Weights of a small GPT-style language model, trained from scratch on English Wikipedia.
Training: a variant of Adam for these matrices, 6269 steps.
Each number is 200 + 30 x the weight over the matrix's rms, rounded and kept within 0 to 999. Layers, rows and columns count from 0.

# layer 8 attention query, 64x64, rms 0.145, rows 0-25, columns 0-63
223,169,188,232,218,159,194,200,216,210,195,175,203,191,227,208,195,206,209,226,171,199,207,186,220,172,205,153,215,218,188,172,182,241,223,217,203,191,214,178,217,212,196,191,164,197,212,219,179,206,237,195,176,200,206,198,209,212,195,225,197,195,208,185
216,215,208,188,200,230,228,182,165,204,218,216,218,186,178,175,214,193,193,176,208,264,201,175,204,243,194,251,209,195,209,217,218,195,193,139,204,238,215,199,209,191,232,188,260,195,185,167,205,195,182,203,225,233,209,218,178,185,193,205,199,215,203,199
237,227,202,256,202,205,195,195,176,202,220,222,203,261,148,197,234,235,179,230,197,213,182,203,158,203,194,221,169,185,232,202,249,230,217,155,217,209,223,188,154,189,222,154,204,233,187,145,184,206,199,230,251,202,199,148,145,164,211,139,160,213,239,222
236,165,199,195,168,153,204,195,210,201,188,192,179,154,174,182,203,200,193,261,200,199,218,234,213,190,172,176,176,213,212,187,190,189,169,204,212,262,226,186,219,215,239,193,224,175,258,214,196,203,240,197,211,227,234,132,208,228,196,175,218,182,210,176
168,193,164,200,222,231,222,174,198,239,213,174,210,171,165,199,196,241,258,136,174,225,192,171,239,154,218,172,199,200,206,169,138,165,239,216,219,210,182,221,227,187,197,167,200,164,224,217,235,198,232,264,185,179,210,185,202,207,157,216,189,196,203,216
205,241,204,235,226,213,223,189,193,128,220,245,216,182,169,159,235,234,206,218,248,253,177,181,150,208,181,229,187,229,206,220,240,221,220,190,209,272,227,227,183,204,222,166,244,190,190,169,192,210,212,187,232,219,215,186,179,200,210,176,187,217,222,177
241,158,229,180,211,137,134,162,230,200,156,226,207,222,263,249,165,199,176,217,183,150,196,223,265,200,188,154,192,232,191,158,179,208,136,254,158,163,180,172,256,182,173,251,159,209,232,217,159,197,226,240,159,172,193,205,235,185,182,234,202,168,202,220
174,223,200,225,176,223,222,216,162,162,256,222,170,208,181,154,206,153,162,169,233,208,210,189,172,188,218,232,197,184,206,235,256,200,241,150,203,198,213,222,146,250,255,158,250,190,190,205,207,217,213,181,235,219,249,230,172,218,208,201,200,215,171,180
193,149,179,209,206,125,207,213,207,223,194,194,200,184,218,208,199,173,205,193,200,191,216,178,224,170,206,197,222,198,179,194,190,212,194,222,185,225,215,212,199,209,133,233,156,212,200,208,204,203,234,164,187,175,177,196,184,161,191,150,202,223,191,234
204,243,174,200,256,140,191,177,241,175,175,233,241,194,155,155,214,207,170,232,206,283,163,222,156,242,212,203,217,251,189,223,159,241,257,242,180,265,226,220,215,159,211,142,220,192,189,212,216,247,188,166,200,218,198,219,224,170,191,203,208,191,212,198
204,201,205,217,196,202,185,196,190,200,191,233,210,174,155,168,208,220,249,169,197,192,220,188,194,212,216,206,197,205,196,200,167,183,110,191,158,256,237,187,222,209,217,178,197,202,216,197,178,161,195,262,222,212,157,172,217,204,196,199,184,189,226,198
179,226,176,192,174,186,219,203,226,196,206,249,213,180,196,214,189,229,282,157,260,144,175,161,219,183,188,164,182,185,207,188,157,185,235,246,204,152,203,248,204,222,182,231,219,222,193,169,207,146,176,253,226,178,163,195,207,214,175,240,185,188,211,164
219,217,190,217,192,188,237,226,218,132,204,164,163,186,222,179,225,156,213,218,242,235,202,213,218,209,208,224,204,188,198,202,211,167,206,214,209,188,209,224,195,210,163,217,223,173,195,231,240,201,174,217,199,186,197,230,225,172,208,138,180,204,208,154
187,225,196,171,218,246,256,235,181,243,198,121,126,264,257,188,189,191,253,164,203,185,179,158,250,150,205,129,245,206,191,236,209,152,190,206,226,112,135,220,180,234,178,261,212,158,126,231,160,173,205,156,230,182,206,229,203,224,201,184,216,214,182,282
141,193,152,196,181,217,281,238,158,272,209,155,98,172,144,168,186,209,219,154,154,178,261,173,233,167,243,164,211,189,215,169,250,148,162,199,198,219,173,222,192,217,184,222,228,150,218,211,184,208,259,219,210,230,189,133,176,186,226,198,237,209,166,208
215,206,198,211,217,240,233,148,239,236,213,131,154,232,260,218,221,174,209,164,163,191,185,146,222,253,230,187,236,226,193,233,235,197,259,208,203,137,183,211,172,194,204,217,171,185,146,201,190,167,194,232,212,166,162,216,189,196,197,180,170,233,246,214
210,262,212,280,257,252,184,182,191,125,254,240,244,202,139,146,212,279,174,201,253,281,138,194,129,205,168,260,201,236,223,252,234,254,259,160,245,268,216,226,196,226,216,141,231,184,172,168,188,213,148,205,258,226,256,183,125,241,244,148,160,214,230,185
198,140,172,148,188,174,199,237,179,231,143,155,165,211,244,211,217,161,230,195,200,138,239,200,237,171,228,190,198,167,183,150,212,175,137,202,186,162,166,180,186,184,172,271,167,227,224,226,204,199,219,187,183,179,153,204,257,183,172,242,222,173,174,211
205,204,229,156,196,186,188,247,218,197,157,175,174,190,221,230,201,169,209,208,206,191,242,185,283,204,195,185,218,159,182,194,229,177,173,228,221,161,173,221,167,192,156,233,205,210,219,209,184,165,204,199,184,197,183,226,197,167,179,232,193,223,196,235
195,252,209,205,221,228,183,147,170,160,237,250,231,190,168,163,208,251,214,239,240,253,182,203,173,240,179,238,179,211,194,261,231,211,223,156,211,229,204,200,177,223,216,150,224,211,157,148,195,192,168,194,239,224,229,199,174,195,214,182,172,229,210,169
252,145,132,185,192,156,211,212,156,265,133,203,145,216,196,205,220,197,209,212,213,180,261,200,258,206,237,194,227,163,198,188,185,198,133,242,201,185,228,200,200,209,171,227,166,216,196,224,215,192,171,161,214,229,152,211,255,175,175,228,190,219,194,213
187,183,190,188,221,206,197,191,199,226,217,245,224,199,184,194,205,202,188,158,206,211,199,188,181,197,216,212,188,204,214,182,229,188,236,178,197,198,223,175,199,191,220,170,178,223,203,176,174,223,183,225,173,180,204,225,164,224,223,226,183,188,187,208
167,240,139,216,180,258,206,197,151,127,211,193,185,187,178,194,215,203,204,211,219,237,220,190,170,180,179,215,185,173,205,214,165,184,187,170,218,200,217,202,219,220,217,191,225,205,219,195,207,168,222,222,214,194,241,195,219,159,176,201,182,205,185,186
220,217,182,179,214,180,189,193,229,203,136,179,175,193,240,172,174,194,192,200,157,191,148,253,228,186,192,188,233,213,186,168,202,213,262,212,149,226,184,216,188,229,191,233,216,173,177,213,185,234,211,170,210,193,170,221,202,209,205,211,191,201,173,266
185,129,194,166,158,152,162,211,203,186,159,162,168,175,280,250,177,171,194,225,191,149,228,218,274,127,191,173,206,194,149,176,164,173,150,244,165,134,207,168,267,154,166,243,140,205,283,239,189,177,199,210,183,167,166,218,250,146,166,268,242,168,176,209
267,208,204,194,184,201,207,210,155,167,176,161,191,194,236,159,229,207,204,246,185,214,226,236,248,225,177,214,187,186,186,193,254,206,228,145,224,182,167,216,164,245,150,194,223,190,247,197,208,149,247,207,184,182,221,210,252,196,226,191,192,219,189,238
# layer 8 attention key, 64x64, rms 0.133, rows 0-24, columns 0-63
218,118,174,153,135,80,139,198,244,256,114,163,245,203,290,260,216,115,217,288,153,118,262,218,298,226,177,99,199,157,147,144,148,196,160,225,146,141,174,127,277,160,139,286,151,188,327,253,196,212,196,212,105,147,128,255,323,166,150,257,223,184,214,184
172,250,176,242,235,271,216,209,186,139,210,244,188,200,149,154,192,227,191,142,239,229,179,173,126,202,206,246,183,255,252,264,240,231,255,158,225,274,216,220,172,238,254,142,266,196,121,114,194,224,200,189,273,237,251,216,125,220,256,138,170,204,221,191
183,283,169,217,258,249,252,210,193,156,237,206,208,232,172,165,239,215,156,198,201,215,147,158,157,177,205,267,219,224,260,194,235,237,234,169,241,238,203,240,161,213,296,148,201,188,142,155,228,208,210,172,266,237,272,198,141,260,221,113,163,203,212,191
181,226,216,212,217,188,201,165,208,175,175,212,200,207,195,224,198,189,177,190,196,221,199,222,189,172,220,214,185,195,219,198,180,191,207,186,216,219,246,206,173,220,209,201,163,179,198,184,190,191,213,237,201,214,202,234,201,218,185,182,187,207,200,203
175,159,192,208,174,165,171,202,223,195,203,213,192,207,236,192,213,183,256,190,158,171,190,197,210,151,161,146,177,204,170,186,161,187,203,189,164,180,223,177,232,171,203,220,191,215,234,182,173,227,185,243,186,189,204,232,235,196,185,224,177,199,226,208
182,260,220,242,280,316,261,203,150,168,244,246,188,165,134,196,240,239,190,178,206,264,163,155,169,217,199,237,215,242,218,219,263,242,225,176,229,235,211,232,195,258,225,157,240,213,148,153,206,221,235,194,217,254,216,204,167,210,230,161,175,227,204,193
209,179,208,210,214,155,187,191,234,178,170,177,226,191,258,197,187,166,191,214,190,178,234,192,227,234,187,171,210,208,195,178,152,195,159,242,164,178,182,154,237,201,202,239,172,182,231,233,187,194,187,231,164,165,169,216,227,195,208,212,210,190,194,177
196,206,195,193,198,243,200,217,170,203,195,214,172,168,188,193,171,157,191,225,199,210,178,163,195,226,177,185,206,188,175,211,277,208,227,208,225,202,194,210,141,216,194,167,225,190,195,207,209,221,238,177,211,193,203,206,154,175,219,220,193,216,192,188
181,147,169,176,169,152,211,192,184,253,144,197,218,215,253,237,193,153,214,229,167,114,222,199,294,206,206,120,221,185,178,122,169,179,183,247,153,173,180,171,247,173,175,260,157,184,271,255,178,189,208,193,159,131,143,234,250,158,181,222,223,191,182,206
211,225,203,202,227,184,213,226,196,177,168,216,192,177,178,216,197,151,179,228,205,227,214,211,181,223,217,167,228,207,207,212,194,213,212,206,187,167,210,177,159,224,205,195,210,214,178,209,203,217,233,207,214,214,218,206,217,201,209,229,197,230,198,195
214,201,249,201,230,230,183,232,163,166,221,218,224,228,215,167,181,220,197,162,168,215,214,197,227,201,194,201,221,216,212,139,230,204,204,180,205,204,175,216,237,203,203,224,227,206,218,219,221,186,190,203,211,254,164,187,202,229,207,191,165,190,216,204
170,210,197,205,185,191,238,229,227,202,249,217,209,208,169,212,187,205,214,168,219,196,209,198,211,180,168,228,198,184,188,200,217,183,217,222,206,180,168,227,181,168,164,205,200,211,217,181,242,149,187,176,222,201,184,175,138,217,206,236,223,207,222,188
189,189,230,222,196,205,204,196,184,167,202,203,183,209,166,224,213,174,206,177,220,221,203,227,221,203,201,191,184,192,212,199,164,189,198,208,198,200,189,227,199,181,165,194,196,190,221,227,222,197,196,188,185,206,188,200,179,183,206,203,203,202,186,191
182,226,234,186,209,194,178,220,154,175,163,249,199,240,210,171,185,188,220,231,201,214,177,186,190,172,214,173,173,205,191,146,187,176,233,178,228,232,202,213,219,192,186,192,235,191,183,194,215,189,198,174,196,187,187,203,212,172,189,210,201,202,193,187
164,216,183,170,194,196,204,189,207,224,169,203,208,207,204,200,197,181,202,210,185,198,184,203,181,172,217,183,206,189,196,193,215,171,195,197,215,189,215,216,186,180,202,189,180,177,168,213,208,178,233,199,215,215,232,205,205,200,199,225,224,223,191,167
185,182,206,172,183,198,190,204,203,225,169,199,200,181,229,188,170,179,214,207,178,208,175,197,182,192,222,187,173,200,202,223,178,189,215,210,199,208,201,199,184,177,223,178,189,211,181,212,209,202,208,184,216,192,212,215,241,200,210,192,207,181,212,202
189,229,231,208,224,280,239,236,179,194,236,197,183,197,171,167,179,244,195,163,199,267,145,159,161,158,201,249,199,215,242,226,237,194,201,169,228,223,205,236,170,236,213,176,219,180,137,162,176,222,179,183,241,238,234,183,112,213,245,194,173,220,190,221
222,171,173,180,184,122,165,178,207,188,181,153,230,192,265,215,197,186,205,203,150,149,248,218,219,180,226,164,191,222,205,163,174,205,179,198,171,186,214,184,194,164,143,221,177,195,227,184,225,190,213,202,164,192,196,228,239,194,145,234,161,178,206,193
179,189,180,180,187,219,174,206,197,187,216,156,196,228,224,203,207,224,226,253,182,197,200,170,202,181,208,174,206,197,186,192,239,196,210,226,241,211,201,198,175,190,178,200,178,184,224,173,194,183,218,179,217,211,236,206,173,185,195,206,198,225,188,173
159,254,217,231,256,333,223,235,198,169,272,268,192,160,168,165,193,276,214,206,206,262,169,154,149,220,219,251,231,235,218,211,276,206,253,152,232,240,164,230,161,210,229,137,253,177,128,145,211,222,207,181,245,232,258,177,107,204,221,139,202,214,185,208
212,201,194,183,207,133,171,210,219,192,167,227,173,201,197,220,200,171,206,240,163,175,184,207,255,206,202,145,194,174,191,154,196,189,191,209,181,179,230,207,228,186,150,253,129,223,231,239,196,208,171,236,213,196,185,259,257,165,178,234,162,213,196,202
253,183,212,167,179,162,207,182,225,225,195,153,205,168,246,204,194,175,198,218,167,173,214,192,224,244,201,177,212,180,174,194,182,164,168,200,185,165,194,154,192,188,190,218,186,207,223,214,178,205,207,201,176,158,178,208,220,181,195,247,198,180,211,223
168,218,135,212,209,255,224,199,177,160,253,231,183,183,126,167,192,215,207,197,250,241,157,191,148,201,182,230,206,207,236,229,243,200,238,161,210,227,214,230,162,173,219,115,226,213,174,185,220,197,234,197,257,254,247,178,148,225,191,159,168,179,209,218
203,160,217,199,185,136,165,170,196,199,171,193,179,191,230,203,203,158,212,219,148,201,228,216,237,187,150,136,206,208,184,221,146,198,179,191,153,195,174,200,252,205,186,228,190,210,234,213,178,200,176,247,162,167,159,232,252,171,196,225,199,198,208,245
199,211,183,204,205,164,178,169,203,153,181,179,206,178,201,200,181,211,207,215,203,173,205,197,218,194,216,184,198,197,204,206,161,207,217,241,171,211,177,172,200,185,178,183,197,219,205,227,201,212,199,223,220,172,187,207,194,165,185,217,203,179,206,171